Weights of a small GPT-style language model, trained from scratch on English Wikipedia.
Architecture: rotary positions, normalized queries and keys.
Each number is 500 + 25 x the weight over its row's rms, rounded and kept within 0 to 999. Layers, rows and columns count from 0. Numbers have three digits each. The size before them is the row's rms in percent of the matrix's.

# layer 2 MLP down (transposed), 1024x384, rms 0.272, rows 677-725, columns 288-383
097:461469471456457517494529505470512452485559490491520479515507495526503535488503501479520528492520507534503498510516483481494502461463485483484486517494479510531558495518493528480509524497479475501494515492553517497474476484501495503487480529487494474521506473503518510489484488544446509492
097:491530488561494481537498498452501460495483481476472523527444512537480498511533514499524508491517519543473508536498511515530512517514477495516529522489480539487454449468493503487504495548520514529526493473469497501501476478485470534468526497526511515456541529554446482516483477479496509515
094:486501536506526517465480518482433516487534512513512427517494496494504489429505496474532542526489499501493460490524492478476425501493449468529512541516481499504474469508458487530501480506531522487491529448483509485476456486501514569529493472489513505486523461490522444474518531496531541505
093:467512491470487516491475484508499470490489499474520461524523483493496495535470490525557497504490509516516471474483500466492526540542437460469499498482502512518498519493545521469492444502510471487528519436471483532516492511538497570485500475497493515513508491485504481485482521518497503502
105:496494472513471484457488517535520513530516485494463474512520462507469527520515480491500516486483469457445539510501505503542544502499510490523495505492518532512499476488467511487490526552505473515500507489518461487495479452503473493486553463495512456518479490495509483501466448511492501502
101:535517533455505496535503462478528527545484474498495492504511483451504510486454484523505484478526522501491527472549498495498496502521491510496470501503517449519500505481498537532466509491531466508539482525491493454492498551520493450509485501488494495467509467493507528516477556509475509499
100:469518483520545492484517497513550501469484521522510524501519528474526523511510503452530506490493480490494505500475524515548475464537501505524510497477485475513524498487489520490526495496460537477492537527558495477505523536464497465473485507488523487513497504488484501445421540504498477524
098:503530486550481460511493456529475526516490495524516481501470495469474464516514445487458514531532572466502476506513517511463498507525528464449498493521569529493492520510480477471483496490504515526499471456508494480468517503493497518499484464501502518487494493503464478517527493545510496512
098:542493508503515520461527437465502511523487502495482459487532461468483500480494511504551452492494516477537484502538519530514494520491481478517475463515485526523490497492477548502520513520503523498474454499506527499517551480510442513498515524502511444510532551477547576521488474461496485557
096:468500517461472526514475473521529498472504473457481488495534513529489498470450486507502507513488542527518475480525478506493503546533499486511511504493476494510509494508484494504486453500500503519570469430474528502523507473530548487500482492476556536493489517522467481495552456523486503479
100:528519476475504515486507517499467482521521517471507490530488477505528521494527514484491526491504497507568510496501488464454507498484484495484509465495480514531505507502463531477476476566495498452480565437520532503508505492492476533509507483507533540439495526508475519534484502494502507499
102:534484506507495460527516508521505472467500532468455500523494514499546517489516533510486479536479493504498533483536485482468514460495489483474504461537510462509480530532501526505484478491510500528518532505503517464479560526499488465515470512515553503486471490493503483532510483522513464509
099:499472505495431511555520488500540471518504463451508481460518483490516471497493483530462487479479494519506492487494495487491491483482531479478501503501470528527495524493528498518499496525473495492528546518477504492478485449466474506491527514475524518497474532514486495512491456489496477521
100:507498545474536474516531494517456534478507527526497511501516484494525541503505504535530494468472504498506469489493531461479522515480472473498498507449477479523479509454448551512591504513494507531526522498515519556481524511510531506519520508486504490508523468504468397516501511492545486479
103:517545476503519519500512469471477535517536484485514531490550474518513508510505514536525463495514520522482511490471450513513530510507526486568523467487514484483517514518480490495472468508515475474465527474493489501515528489520496503483507501528474535524489456518495543497502532498465486536
104:467539469485472509460508494475512458541486469447498507513491509513470509498485491505494481533528487491531520521499501532505476471486473525501519515499447513475474519495536483542490486463562523463488474492507454485521535517480537522523509475535538505544498545481511479554480488497519499524
102:484539528523456535547529526477496474473521512454518473490477529444494503493448539476527506455463478456510487511535490485489515530495489491535511503500480510483469518505522499515536512511478479519473557470474516468502487480503544529477496506476502512488480463537516524489490514499488476495
094:506491467509499498555537525519493499499453464513528486473449507471512525490509493495535458547481471463491455490512500541495519502527507479499456528532504493472500516464497480497487561476542497530469490507521493462514504511576536493510518509538483501443478533465515475521478487509508473498
106:549521500471559489519510527491515488535455502529456503513543421529520482531521531504513482496488516451514531502454463509476478528472519464503467520475487458519504501517489514514500503505504539498488532496447525484494460495524455498480578494505517464526506523497530441518461508545491473521
099:457488491476465542513504491485547506519561479475480496475522477487483529493471562502490545480474510517518498495479507535550540447486511475478498488492519517510491526504497450499496515535514480442497479474519494546482485472464466495476498470488525524489464494483511498527508526502479458512
099:493505543530541498499485507452512554527481525492491459497484494492486496518516562545482510506532496513515476511502524524496512500497512483470470494497479528476559495517518468462524502506441471498472520484482514499423486468506481507455495455472483472503480485520517510493461514482509528521
098:517499488466522492505487500537517548450515518494512504482491478543485530470470480473490554497493513506489487516500496477521520476519521516517500497489505486486535514491484511478475506466465552522490493543532521493528511481537520495517503537527473487494536445521451500510527493568479468494
104:504487514492490518503482488468484523525519485545488512514507477495547503549464482567463544452490484483483523525484514486529530499531506485487454442520543484525481531518492536490445507490540495471550475523472555484507508503531503514473505482517503507545549452495494485482499509479479527485
100:509510496518514502493453502504497485490489475511516487467499512549528509472499475442485499503476521497518478455489513564478548499546518471504484480500518470442512494477502524492489492550524486534509517484514536496520492473459489539505498464553507516499494508478489486551467501505532492513
104:476515558512465501498492526494468485534475514512528511500543479489491498495535527530541493484500528506466490465482493456502501492475450496495487519503454468475500509483504489496494507530479507488469511516495503568490489486551466479478468505489532489512490521487525505479460508484482547511
100:502518500507481519421515530472522510523465494519494501496514513495488500521503437507475546482477526485521509493496512494492486488529547499482509485480475493496490525493485451482483515474536508499465479526484464494508504514514481514509536502547470500500515499472521450480463498473537502491
103:511503485506504499488480525485512467479463456523510495531544477492564526556508547510472520482495499496528506502466451504505530493495550506505544479514495492556500506573492478518499470498475538505481502523488555504533477530485464502473481488458548480492479455525504515509502523506471467477
095:485497469523502519454476518517521499478470476546494481509528457441456443478467472533511473507491512554473516500484509526513489520488491500522494481483500523533480530496496490509464478541513511519470524490497530513519507467500448516530470487506474511508502521469524487524462501506475483505
089:482497495520517525537514519494484450507523518458538455469529506509506486508499507496503481468464500518532483492500498512547467532509514530531490491504489504466468498482491516432498497466488516534508528481498520481521483483503467506490522525487506495505528486485512518500491542506502444511
104:520511511497487486519492483496515525532526524510576519498517481516435524497520498485493460525450500532517480476473489483506525492484525485514497475516560508465484441526477483517482511492472536490500508502444480505511474508502555493487494529479529486499533449506447479471516494512461481522
102:506519491494495507524515517499510505533458527495558495484500507515497478521495483482514500505530454523498487504481540533512534483533539493515495522482495508480515507485501516493473472467484493515529472521448440550494488478477482469505480527466530468495494486503498477445486508523513534463
095:512497467512497506478518471499490542510468489466471501518508492502423527527478456485492493499496490511541493481466474533498515540524471526516527513543521518489512497497535473500506465532470488477513487519499521496487498535513478479484521506469538484516464506512484474474457498538512488506
103:489479508518469495491502503505494488499464506532487508506507494497448462486462499491557494480464503508501526510515489458503477503474479538484517505524481565513486516578434518528560529517498508492519494535481494494466470527493505508489527543453489510502501473482527506516518498467513469550
099:479502504512508526521462511475517457497496494522461502511529517496485487477474487479507486477510489524502497506548480494535536509496547533543493517481439494486511511510485521538490454570494510479476466458415492490513491480432482496494514518523509529504505503492508504514508487477482461513
102:495527517448501525473543444496509467467502516495514484494508450491515556481472492513460498532528495494480516471495505469496503500490549484441473480516521531489470506491519572511491501513490479538519510508518515479476512498509495486506494512533522509472482507508511478518508435472488514511
097:488506491549491506486529497515537505493492518517540509515466519522532476528504492492494492533492491478506455497484485479506540521517516465495499503476469494491489467495540486557526497511509535474465485504538486451470507492518496493539496522537518469504537541524497457532485471525498506493
100:495539458521475489440509488490527484522483520549480520515481495516484517475503481503482515532474542514493470513540501521474533479499527521487536498528502509530531524510502497499487504493507499504526514521477466540510508495517500503527505493485532520475551456516549477480523555521511491509
101:515499525499501560472486460479488502528545518523506483494522497494483513488473518492477486524540514532538497504498474541480519533452469517540516499496483507514512481481487533508475471466471484509536496531491474481463501495486477512531499479479497483560498467511520519511491445512530522491
104:490473546534510528510506478539520541519452475540529516533542520502470490454491449493503465525516515491496530500499485472516523510498489440511507532508505473499497527523522495503456499454486475509508530488500522496481498503494469514505557501458474520534479516494452511534488477471506513493
098:520507518482486563451452501507491496526496475467516510471459534485506549499490489480519495483484470497517464442461493471495515504497504480470501478542510500510477495513500456537498475482517499502513470470536529535528497544496528437535494549506483539470497529481530516478477452463503513508
107:477505475484526497497550524529449537507545506510496510527536471499493498515523497496505495438496536495538488509469467525502474490518498484495550455497500489463498487505482559479534450508515458504512534501521456499501496464482501517504521523492523517482523444473498517488503518488545513525
101:508505472490472542480488513514479459459475547527470515512443471547494507496501538504526529492503495519508485495509488497461476520506522542443479503522481469481472558515511464490497515504553509480485457480495540493501535435504501535526485477499546475520529469462480508501498487553495486484
102:465534481525495481517549527525454470479477477484547462507504469467464542479492472523523490515502535513478478473508515527499520539498499477497480508517499510516540460519520504532467459478525519496475514482429520522470547535461513511506472459518488483495499478481508456543535518521516506578
104:472527519501540494497507501520489483472515510460432490503441457552511512486513493525428514503517515476518479473477476540502445527506473526442486519494481499461468498494526490477452499544491514475498529517512538531490485462513475537485499510469495480485500537482510461466487481484475487453
097:510516538475507468516476560519495493508518492502510521495511517496519502511539564497513553503468440504486483547536496512474446493515478542516451517524507475497482527476490475471484484537494494500462515566510514518479481486509491476500503478516497484470503508477498549529504526503564510479
103:547478492514482470525484530520529485455492472472477494467487542495491474474499508488490500497506503509489482503507455546507541470468492499476450494523500517488495482510482500536501494537549511468518462487510520534481500488523510484492494508525508524501489485525508506507509532521478527506
101:490497484516504527480470472491505490527508458496519465520529498533516515503536539491510513501527475517508494497525479491472484519509488537475485469517507521494481495469467501513481530539433485501486520494502528461502502445511525488505499472498478503518537539513469496522495460485531543502
090:496508466532502521503514473518520482547509522506529487482483525452481539514510511484495485527484475495483503522482508507515487514489471552470511465485503474466493501521473500535506488510481540533460457511469517506503476501523507502464500474483484518486526451465519493469567465548523516484
092:499503516505536524521517554514511476505504493508492472486521519524518502530506462514494534522524457447495531525497528527515511504466473501517497488481496496497537524492541506518505489555501495481497489513488467460544506543476479494507520444473524485556529460524493506496515509467531474498
# layer 2 MLP gate, 1024x384, rms 0.0959, rows 678-725, columns 288-383
098:462503483555474517492501481508540504476495561509520473450560526492484491457487542525485508495429518487481479521486543491491506532509473487456455462489540516478520465547517525490449538508498503501506514498542478508498491530496490469458507471514525495492523515513527495438539506520518538489
100:481522465536510517495511550512476506498502501475523475539510506501507462454493539516489515503493543500473494494565530505508489513562538474547506531499477503490475535464478467501452476532488532474548502551497484505503510511474481494486515566511478524490504492469540466546496551502495481519
100:450512545508511482453523480504504478503505500502551504522469487491489494474446461463558510526527520483461470473459493498456471509471528480508550424504492554511546471513477440487504497507526529504517507472476464503503505522524490494495489498461509486513474488464525496503498503513471466500
105:525497480526530482471479533504527506487452487520503538526534552494457484525520504492509516479513473525512525497487536465479503483500511474506494505514535495512459493549453549536507489533525509431494511508507534490485488532473502507522510498450495440466523553536468501536470470534476477504
100:507531488437442520525454508482491521521479519485472508477503470538495517514515513457482496483559468484488483497519494503519532526488433470531473518479506511528526478491503487517484481514509507515443500486535467498474492497507480476497460513522460505512485492473536460445513525490455520497
104:518490502516497504509547493467505479521471483515479514504443490456516488511529454482516517538487493482487532535471492536511558532498521527458509514465532525538524487514495474518490446513507474481500469495497494506490496517471511489490509456482485509503446527493511481532508500477454518493
094:512467468488497475502498450509485485491464525496498459466505457523494490494502468456524507482526498469488510528522510512488524505471460487465537501467532545445485465507476572490497497467495490468501525493505531478501493514482522490496485486494534511493488498523477523551510458508530495484
098:534439475532537501505505544540484553520492540482501553467473501511452462501473477485521474491500481499509489498471492443497492525519536530518526472492506462488496495454465467494467472496483498528490490543497507499528480467490516514488458559475521543511465488544454451479497529497527525480
103:507470488520540538500504476548465514455479497487481512520494495485521505472498518518544484495495469539532521511475509462505490481452508466478498533480483514549532517556520518481491473518541556510544523523516449524539525453541502492526483515504473486481500550502519514495453464499521520543
100:469471537506522473479517464462528482487508536518516511513504521465514493500489548522471495502555449497496487506490492525499501528443465541482491495485493477472516497485514471474474506505481484498520574479556517457499498467501491496515545498500504522515491496504508498493504429509510504493
101:451484563473506468520502505530511512509520513525434515491533494538517477485485527473496495485510511479511469553542486565497480526521522541519530509471497491524516518474510537527517526505488484540519517449509447444520523473470436502448540497486506479516475484542481503487520493524472501526
106:508469466478433532513511461510512516447496552499505513424488463485477489515509476534538497490537467494441474497495485503521471535509509491483526522507491535543504512517491508487519528530483514508549533477491543517476481525482478501472454487495469469472532488541464437520518536479476491488
102:486536507487549517512508510493495521516457485529507458520455450518514463537497497500493508513430526526504491484475495463501529466496516544471471511527516532471499485472493508483513539503485511484479554523465481511507533498479529448466490482503521472500452503495512472480490503500500470508
103:525497516491503501470462459488484504429502451549528496524542460456492478517540518486518491508499513533448441461545493518527522478461559484498487506504507478534517490506490554528491467498466522514470556510499526492569538493492507526498480458492525503500507519530498518534504450513539523441
100:507556506501474451498504502517494465513484450508517524468488515510465502518505498467508422552469505460477486498525489503514523461469486507480513502484470511496496513528476491480500482498504511513494470516499497545514520493483488570524485520473480516448468463487478490469487522539524464524
104:515466504493515484494522451526537498495506462516523470503486497525451473485520527527499491526522482480521465552528539504501501522511461507477498511477512523524510481467477506517452529503434536464502477472511543466533479530522486504542533553517457486513468512508486531513482509512505555509
099:460543515522553540520509513485529462462467520526491466528469471552505463495524503445501553472508465493501547476530500506532553480495505509536505529485482499473503453509500504469503474486487484490438487488491474516548509507497474520474503478497482509496478509487515513560496457483523488488
103:521518506520535484460532512498505534515505511512459516492515509520483477447506529504519475524482470486454495487486468509482496498547522511535498476510505507500554466508494478494494527502492503511517528492510509493501484513507478466521527502525515496513485533477502473477517536492546478493
097:442488508502489496482499467520503489525508513514492466438519500513495523516482496488501488506540502544498558495500497529567491486509470480501522509507524493492487489511501498504499508560518541486468493485476518478461488456473530529489509496487505523502533526484469520489539502540485489520
097:495499498523521472521489496494505515512502465490466486494516449476491474492453477545486499546522513522521500534461521503479526449525556489487492500465470485502520524554479539473583513464483476516532499508507507513509530489480503497499475519477538479506482554493511483489497528518524519485
099:484450511526456507490535531488501472501460479532528518485488525453473503508507509474525488467481527506495488528534486473484461491522502490510477491516499485502513479506523510494514502549519501496460545490520474482497494515451433529508506475529495553477530502463494474506490512484529438515
105:492540544565489475491511458475537534519463530505491476467453506496510567475489539493499521483501529486502517528485488544488499493462488504521479471463505512489516486508513514506532559494480446500523523518513483471520462521474506503530519495498499529473478503494498475534523484514497495528
097:470530463461489529473509510520501487478538505547507469519515470523504491505494511507508513485498532491491497496513499525526509563490456429493509517533544478501484482547476453492506513488494506491536510523472474509479518511526484521501488502484503500504446501517525467460495462490484459489
101:470518472516466497462511526526514569508503496499514482512517490465464505483541453523477493513436511485501487480510500459551472504463511503511488517497505500475493503475492480507500485480528495461535494509535507528455542502520476486481472469495487517496518497510496474503497458521493546570
101:477499516467531470503485466535542510486534509495501530468520506467498477488543508515495555494513495541542473517547469546501493513518473553492490493460476499521531500481473543489516515489508486502460487510490518501545469462510487484504512488495520502564540517491508517530523532510517447497
106:532454536507497544497493498484511461533460533516462526499497534476492491480487474509496481510502523505463559479473498546478550514500457473504492449521510502495475527510461508483506449538501505481485461513505483484538525541505481520568508507470504526510478451506523516521502502498489439494
095:505521542499517504506482490531515548444516491486523503489517464522544480529496474436521453484455466459512515513536473505470487458547500565480470504478497508472472508501460480525495486533490480488528524512499499446523511483502550493468533522509522498484476486479556462513530499494499445517
089:540511511518530497493512508500490483547503500489501493457508494489503505507500537510551492525539481513507533429465544486509543458462527520473511500505526512494447471522496505469506487517487505533515506503509507513489488471506484500512469526494504488488472508499510534450496519541498451485
101:532485517509516473556496487471491506507503486504544519509474487503513502504501508486522480490510493499493554503510516484522529496474538496504483436465512496479495489481461519551542508505507502527495498504517504538494485528499525504490544472474495483471522516522498527504538503486528505482
108:536520513507528505491552467475544489469475557510466527499534539499518445527459472493459526542471496486523531521479460502523499499489479490505513495505463531514504491485536492509520537493481520509496526479507543435507491519546536502501483492523488491472512506474505502473516537508492489466
100:496431503518492527461540490463483494447473505487504512542508512520465498484497491551524447499538519488469531444505514491525506509528480441495508493478503517526510514491519495495530533470489497512530462500486516463506484509548498478567503508512533500522470508472467540489488494498535513505
104:566522527509489491487499523542503515495455476477508508527498521505463483467520553565518518478477493526466509512501487483458495535495464468515537487528517504524501506488505473497516493512461496485482528448514534481524502492537507509500512482534525565514498483504459459506524497505537499504
104:512470547490500499488473514459507554529441503522490515463523517551483518495458529514485495492547455516504503502471442479522507511485512517541539482489473516480464525509489528480507503484487482471500489477481529498488509517509503524494495514514506509458464500477519504494531512470499480500
098:467499452482483495452507527505514488526528505493493508500503569491531477534556501522480511480538503502502472442452506525476522516461482505501539532486480516490504493498460491466499564484502486485505514510544478510514518444496459490485456443495475501495473495492441486498468526478511501500
098:540500429507528536557529531481504512476498446483530495471530484506518491522537491494499550476505518497471524463479519527478460478483464465497507515483501475465506481487480448490514492503499481510522503524488495529538496491528492529491482531542500494551504506479514467483546483528511478486
096:546524485500519522484488468490491493498494492539484524501514472487464506509506469484483470523476485504507497513520508544533496511506514462486535499532469492508492490493507449518512516510475525468485495508502516540553504449518542453493481500486490527531535473507545509477501481488482502492
097:476507501501494500594522487496470509493495509475526467512496520479502510487488476552487424501470478541482562474512520464485555502548498461439510466511476496516473468510470497479465536553465503481511547488478480506496537476505525494515503494467473520529481527478547540508473527468574513486
099:508459534456529510539487476489501518553511496516475451524490538512526528476479480462490500487524510497531545501488489474502466511470487496475483504544474498502521515546504502516509479502528495493537506493481503502522508504512493486500487468544493453527468496499509497490447487488528504517
099:493460447471508520488512475460500526508513547526498513510472515516526498571521475518487487509568472484511532525477507496518521485503510498486451549508497496484517470474454532484491552488542550496510518484510508517487504473485463504430496514468509511499505464466529540470481494505472477525
101:479518497427495462482530483530502482514462493489491507486436544518520469490529529490515485537552513508512474515466498504501503477481518479532498552468494525513474531533486546489488528535463443454482471498484484469517523530506487450476501466486505490496514492518481456532482491505495511496
095:479456533488529439521510519470513540515480465508479504479544473498507513482518460470501528481482503430495453543469515480509533514473450486496489517501532495507504414510506485488535506554510487489500491486491447500545490494547478475439471536476514498492480474495522479542499484514484500529
103:560497496500470528533503505507538500538535550490491503496519516492514449519511506483514531545546487492513481476479453460498509510516486503458506520492520506510481485511537542506441483517524527534512510481510499495512487492515477496501466510484523519496510511522484499533512485475512459513
109:512498474501515513508464493457512512492515512502519548527493530470502498533533501492497523522503479507488502518535500506498527561473473469550512475511529469534459556516538456505530478482546485480496482445458481533530491521489504534485500490453511508502521470508478510477529506512477502532
098:508523496579506548487475474525514473501512520484489513497542510532538519472489482484511496513512510517485481469442535495484511483499515495501488520522471547501469506499473511564478564460513517489524521480512486502461517522483511485531478468433525499498497531497534497512512541439502503480
102:510522502511474453539517455468484501504514488474506555513474500504501495520471492506474445480482553497493481491496496487476499507489451515531477510471510498483496505490511506467493479494503504546485545532516449478477497509481514474513476562532524508471552531507511508465488484498537509476
101:469551511487448496487528503537455503469516534462515534521449499506501488497468481513467458530477482468503489498528464476503457519514521489495460536506473502517496520539513507504487477491490534525516505527504497519524482474491479520512465537493527525471474515529502521531534535512529508494
100:526459498523501525479488549494490519513447504511508484479520562501502470504498471527475479522523503486497495477463459506504512477503542481519469497516474488484540468517484478459504492460528424516505488472492521491524513476500502492522466519459471503471464513505497510512516510480519508513
103:488504519452532470470511522502454493514505486506501475476524553557500466499511494477521505491494499460495461522484520540511510526525506474468497526503462489464493527498523482528522464491449469460516464521486472536514462478488496503453523494472527513524517473478487521522493499494500502529
# layer 2 MLP up, 1024x384, rms 0.101, rows 678-725, columns 288-383
102:510511519516488477528461506502496480480506528514442487520524495522480499544507476512506476517500478470504509529504495503509536498493503526505465528503488523468523490505518524451545477523490426469524492492522498522512533508514486455508528523470478513478495511450520511558547482550495527532
102:535531481461500461482504495532511477495503504495462465500444500517501501524503510443524530511511481494502518460467499529475498484435486488503521469494527513503498498527510559489439493496516497499467507523510450505505443510465515516506472504511468528439501462505501465498470483486510488491
092:495439531483500478471519497510454553513496507471499511496490509495458459530469481503505507508546528482515525533475502511526489551456505504500486535528544513511484498527508486546507514502469466517491526513550507492515526492525553505537495494517443528518499499511514444486524469528492480531
107:543509476532511514517506527455492472521437488537430495474529528498492503512502515463509483487441523476502460500445500500518520493535536475534492491529518511521508496515512556490481487474506487495494502475514508483487502523482501504492517474469488466506480521512498497541477484528492510520
098:507502474541498520528520525511478530511508526523565453489463529520521574524476532530528522486530525483458482513494474474474487540487494547521491487496517527475521503541474470515516513511492454532517526512506500536476508493487505453487563488498489493538545459463510511497502510520521511489
097:526484533504496468461474507506524477502454503543489561482500533522556531528496497483486530506460523516496490519534502512527514518459508475469535508460466542479530480534488456495488513543492524492500443510527494492507477559489549474527515535492497512484493482493454504484487520533489494496
096:525511472499472469566480513480484519562499488480509477520486492485497496459497481492504481475473521487519442524488518493473499502463512462456526481499534454502503510484503547492523495515518493527499496504516478496489524493524499487505506466530471509456490509446523530551522489511519487524
100:523535514466508482471513524445545541511491473528501497485480545510502510502512530509518543463489491450533465491509508473523491480479517496498502511479518529545490526512453475523507539494463503475539507508488512437519511527474488504460516476499507528476508499510508496509452493493518518537
100:510460488534504461531488529477479492491510494534512502495467478513495513531531492529499492473459469477491474459435506489535488553489524463504486508528532515515500462512520512503479520481502501515474508470487454524520492447510472503541480470485491490487491538507503521490458479486528537493
099:502548511485491548497502459511488507522504507513474513503474498472509488474559517531475523515477490511464551508467470527493513480464501502561519481454517460495442462533439498518510496486529494511462475467501503546546518524530514464550472509481495484501525543459485501513488537516504488503
097:491504475491499493462467459459507493459533494539528522449462524494461530469514489490490508519511491484506495497506563507496528469483498471471502474520508486525517528517508470532466485510487429495438491500524539487499489521494514511515513484487465519515456432480512503478443502584476518502
101:494501481490484520503523471551518544495527497479511435512537444517502502498534459483481481466526511492473492519541483486490487509466459525521498466522472469515504485504476516530514519508521487480449475474539485491482470534472499518493494496448482477504519501492520492488510470466511482503
097:482472480499498492474499524496471486521481533511577491536542537502533489471539540532494470502483486516521502419523473488442464511512474470478508515502476471526506518486455497495538521558486504535478480461495472491551517491475490438515489419507493468494518468500511518497489502462490494456
100:519507483444471517478539494467485464526502494524468475476491480486495475537526477491514527482531467525514515531505476526493502545486494495428445468533498500471524518504501523509465487503451468514509476492544498459499498458538491470514470494526473478480476525500507504482450474482488485501
101:499537532532479519490497449474499496515468469487479510503506522518494512505477464501499496531465458496505472484532514518505483479464477488437540508484499552517462535492512450519510505515503519474524495498525472535513506483482463480480518482519489554534480527483509490510529527495563479511
105:509510518563504487511501503524502529476477542512526524490548465490499532495552492476449455526531529504543437486528499497500486438492513512509478509496500527483492467515495542499505506476455502461498459491464528511518492449444457536481521498514501491532533471476482465492498498503469492508
098:483513505509508502505477492505495485501520529490468481489484544500515484495508475468475513503445495503504517497498517453509511473499500514508480477539515482521505435498484499546497540491457522478509500493514534493501500494497546517484533472549484494526515496481488495473505471467481459469
102:511522523492523543495520513509514550491510509509534506520523512506470498508472518531491493473495484501491481410475465517523526501508515465508525502487493530529496516516506512491504522520512495508515531495515477494530520455544516468509511517511444466513535502505483508465519481528479470512
097:478474505495493481458470495500568506507519469495468533466504491453510474513509477476491535542511497538519487531508487501535524458455519546484481481498535485483476509496521488496481523532510529496505494459547493498500488485492499493537515574531481500512485511485512515516493510486480524503
095:482499518558534521513507488481482524505506444514515471482486479474543494514510517531487512503548501530565477505477530485431500478527519482470504504508532529466494468513477479501541535497491467496506488503496528499492471474488507498493505484441457482479476506472488515514451513523526505511
096:533547488532523493542541510498485492456490478449482506517479469542495469479511486494498511493562452450456495487514525497518507536531538499515520502523490481493502531492478518492493534489501539511516477522486452507496522457492532487528487520507523506493506499507460507462464467511484506490
105:482496525501483477522508472494502559545515514511512514483507502512526487511513535503492502515507480515464494506485519521441496505491504498476467488457554536464474515493481526447538482431480530496534525497534514525483503481533503534500492502501492486514547492493480573500528473493506513509
097:489458485478467522512527519490431499549563496507444471478494465508489465536500497540463511534460500502507478529499534536517516479502510498498508499455517423505483467462512496519536493478483512501530502527514528494481499525515450507481509514477516512466489453477481479506465480485481472499
104:497532520526498537505465478527552490491497460523565546465516514525495494503534517500523493507508528488502492501495483544514505486506501494465539515511453549512486519486467491530513522542530495482523505462494489524482498498459498500498514536468534534494500499484470523526505506481503496498
097:518485502466490528541519507497501495458478510511479444510521526495522550515526474515493547484527456489491512477556571559500454492445452482501493510504518552509437538487467510525506490555494455474511488504524527522481517513480482530484523484499541487506498496556537492484479505481510468477
109:528506557484500500503440504493509499458489459519524488476557496535459503513474560492476532479498487524529470523508530470502512500510500462497474518496471483505531492560439474531500467508495474517479517511505547497511511511487477475464539495486476473528518548519482490507483495543505473511
093:531533469536477490528492482506527500488474525513475485469471514470500546500518506503473434532487475466515481474480497513484456518482518514534495486547498515489502456484502496513524488449524511507551445530537515492517503527481484528440485474503503475453494488489513474505542493516470516537
085:494479498519521498508555509475512473471468495480517504474492498485526544499486486500521550506489519498541487488491495527505516541496507533536478483528510504483506465492484493520513508519533479493499472456542476518481521504515505484482531553538532457482487501475528506515492507481494546523
107:481470525511522541523530534460505492479502475493487460492506521495487528539525444556482479524504534495509503521465482458478507489501489570455492531522479494511474505501508494489515493514496474464547473477495517480523520488464456466536466537497453508510477494481506483483497505498507495528
102:492520499533492519520477514450513475523477508482505491494474472478531501501510522507506542449496475487437517489483516488525480459549479478524510486482463481498514486445493531511455537502506573531522480540520480491508501472496498487491469529489548462467490551520529468497506492489530503464
102:544461492504518509495537461473470473460486515481486491491463520464533445478497502496529482535510516526513553552501526476497471530505491509515508536523510549514514537501507477533494483465482471475548480476500509497490506480525536542498535484517525494528500501523548490484527466518471513537
098:514482513468498444512476530507484491523505528493499513510438532474476524507478521538441494537490495549527529561520503482492482470525436507508480487483473500480515453486493482544519514517483508482536539498474480525468494501516508507510506512491471443473513467500519482558506510502507486531
095:517497506580537509526470473503501499493502477510465526498436511514540490501499497505473518494530482502527503494500513453513520481476504468513467478511514470529524477452486450470492476549530518474503489518501464492476532497478501484485525463476506503460527499441504483523460459456498518501
098:489503472463491513453488461494505478437527508504463514480505494515513546521497530511481557505483489553541550468463460476479499474505492530496499532506508491495521557483520514468526467544499499529510579497517514518481469493488467447551477501488494503461499485503456521479485485512519498475
096:524483463506511527479453497507498494488509515563473455514515504528458490461478531497510527528519484467513488498503506473544504452481477501484458518471513466454468521513505509488512489520493530450511495472472480539537493494472500499495495515498491492473491483510487541451437509473497550515
106:483550514546495469479533546483551534497524490528460497489460477467485487516499499480516499485474548489478445494530473521495511502500442504498558514458477523487527489516537552517535498480516457514495517537468475497522484500562466496461462528513504456477479519474514484534502491498482509535
098:494488499528507536466458480548480528498527496487493454535488477542536533489540459519507523506520500489527506442502495486505519525470510460521498498498519484498474465475537518490478471533474514489479470499463493542468474461444481479540483508498523498466513544523506494468501510509486504485
104:525540531534478474447524515539501491504504494511509543501501500463477507515508501503562508527473529522445506537501509516502506486560501529523494510523545479494527510450519460515482498504513525523498461508468517507481520521490463525484532468465492532511488476455509496497504494536494488431
096:488566512495469480517509469484512506499469452495496477513460510509521500465469514521534487458500513531486486509483549422513535530510480510492493518484498494511501527514555499471513449468425467515507475464500506550497475506494465443511497485492481519490523506475496512513487518464487464467
107:491512470493488562519498504519497485501533501513499499517489487472480480438492511545510499491493467545497503522491525495503512485516527477509507472517512522432534470510510489508476474558503506522491520504506511444464489534532529514517528495516459542521571502455477535502507514509529509542
097:482517546478491509488480473520497484495492505517497499525531486498489481483489493547428521497467501469478528529509506463483477560519496505458510450536453447492491471520437506523519469496498511488529532470455511486482508497537499521545489504494522540520494503518515521484451522489485469497
099:473490499505457514524546493502522512542526474437506512458504534534513501506484476512482529526525522504503488494499476502506501517529503485450479527462494492502549505501479520500521494478490450513521506486501507520485495446472551527536522496532537496518514498515463485546488478505461484528
108:521500509483493513507522508488485486534519451532532500512457532530520524501457493514529481511467466531518467512490528525536516508485476556503469492469480498483514527495470516498503466504549509488501537519525484533551495465517518540475555474487533520460481511495489505511495500463500466485
100:517511534542499523508511485504489519498528539469510454510495535459505540484488506533524502548479519478461540479474471526482518475486562498508532490483553528521532493508514520533464523469559478530525505485535490478520495501507489491507466502484459473507566457524499495493498538518495518477
097:501529530523463527495500457510509464483515510494475489512542508513509499502515513491544494519439506500455498492500451512510530466525509526497516489495494529490461491478523529525475508484548500484508540514525476501484487468542543480520488495533507480535492509506477486527470518501511540511
108:495552490525500527463495459531523477541512455482504524516560497499480498519516545481495510471499516486508500499513511468466501517508525525490517507533516489462497504526521522494543504495495448501525488488548511499537531456500503510459517480535506532500509540514524551496491509510493482505
091:544492506527481516476536533541493461537504499508480488480509534521508519466492514460526543506483454462510528477537512505501507485474466510508485468516510480523520530542471473520503513469455484506488490521499523433513491502460526474524483515488471514502511471469535530501474485490515504501
095:546481491546461463503475475482466545550498482495534520488481447528452519478505512505546493482491492497453513467552493484480456473490536493520494490497458545498527509477477483542505442515502501492474524529524480501485507506473475522461465503515478536528493539495518476485516521488529473524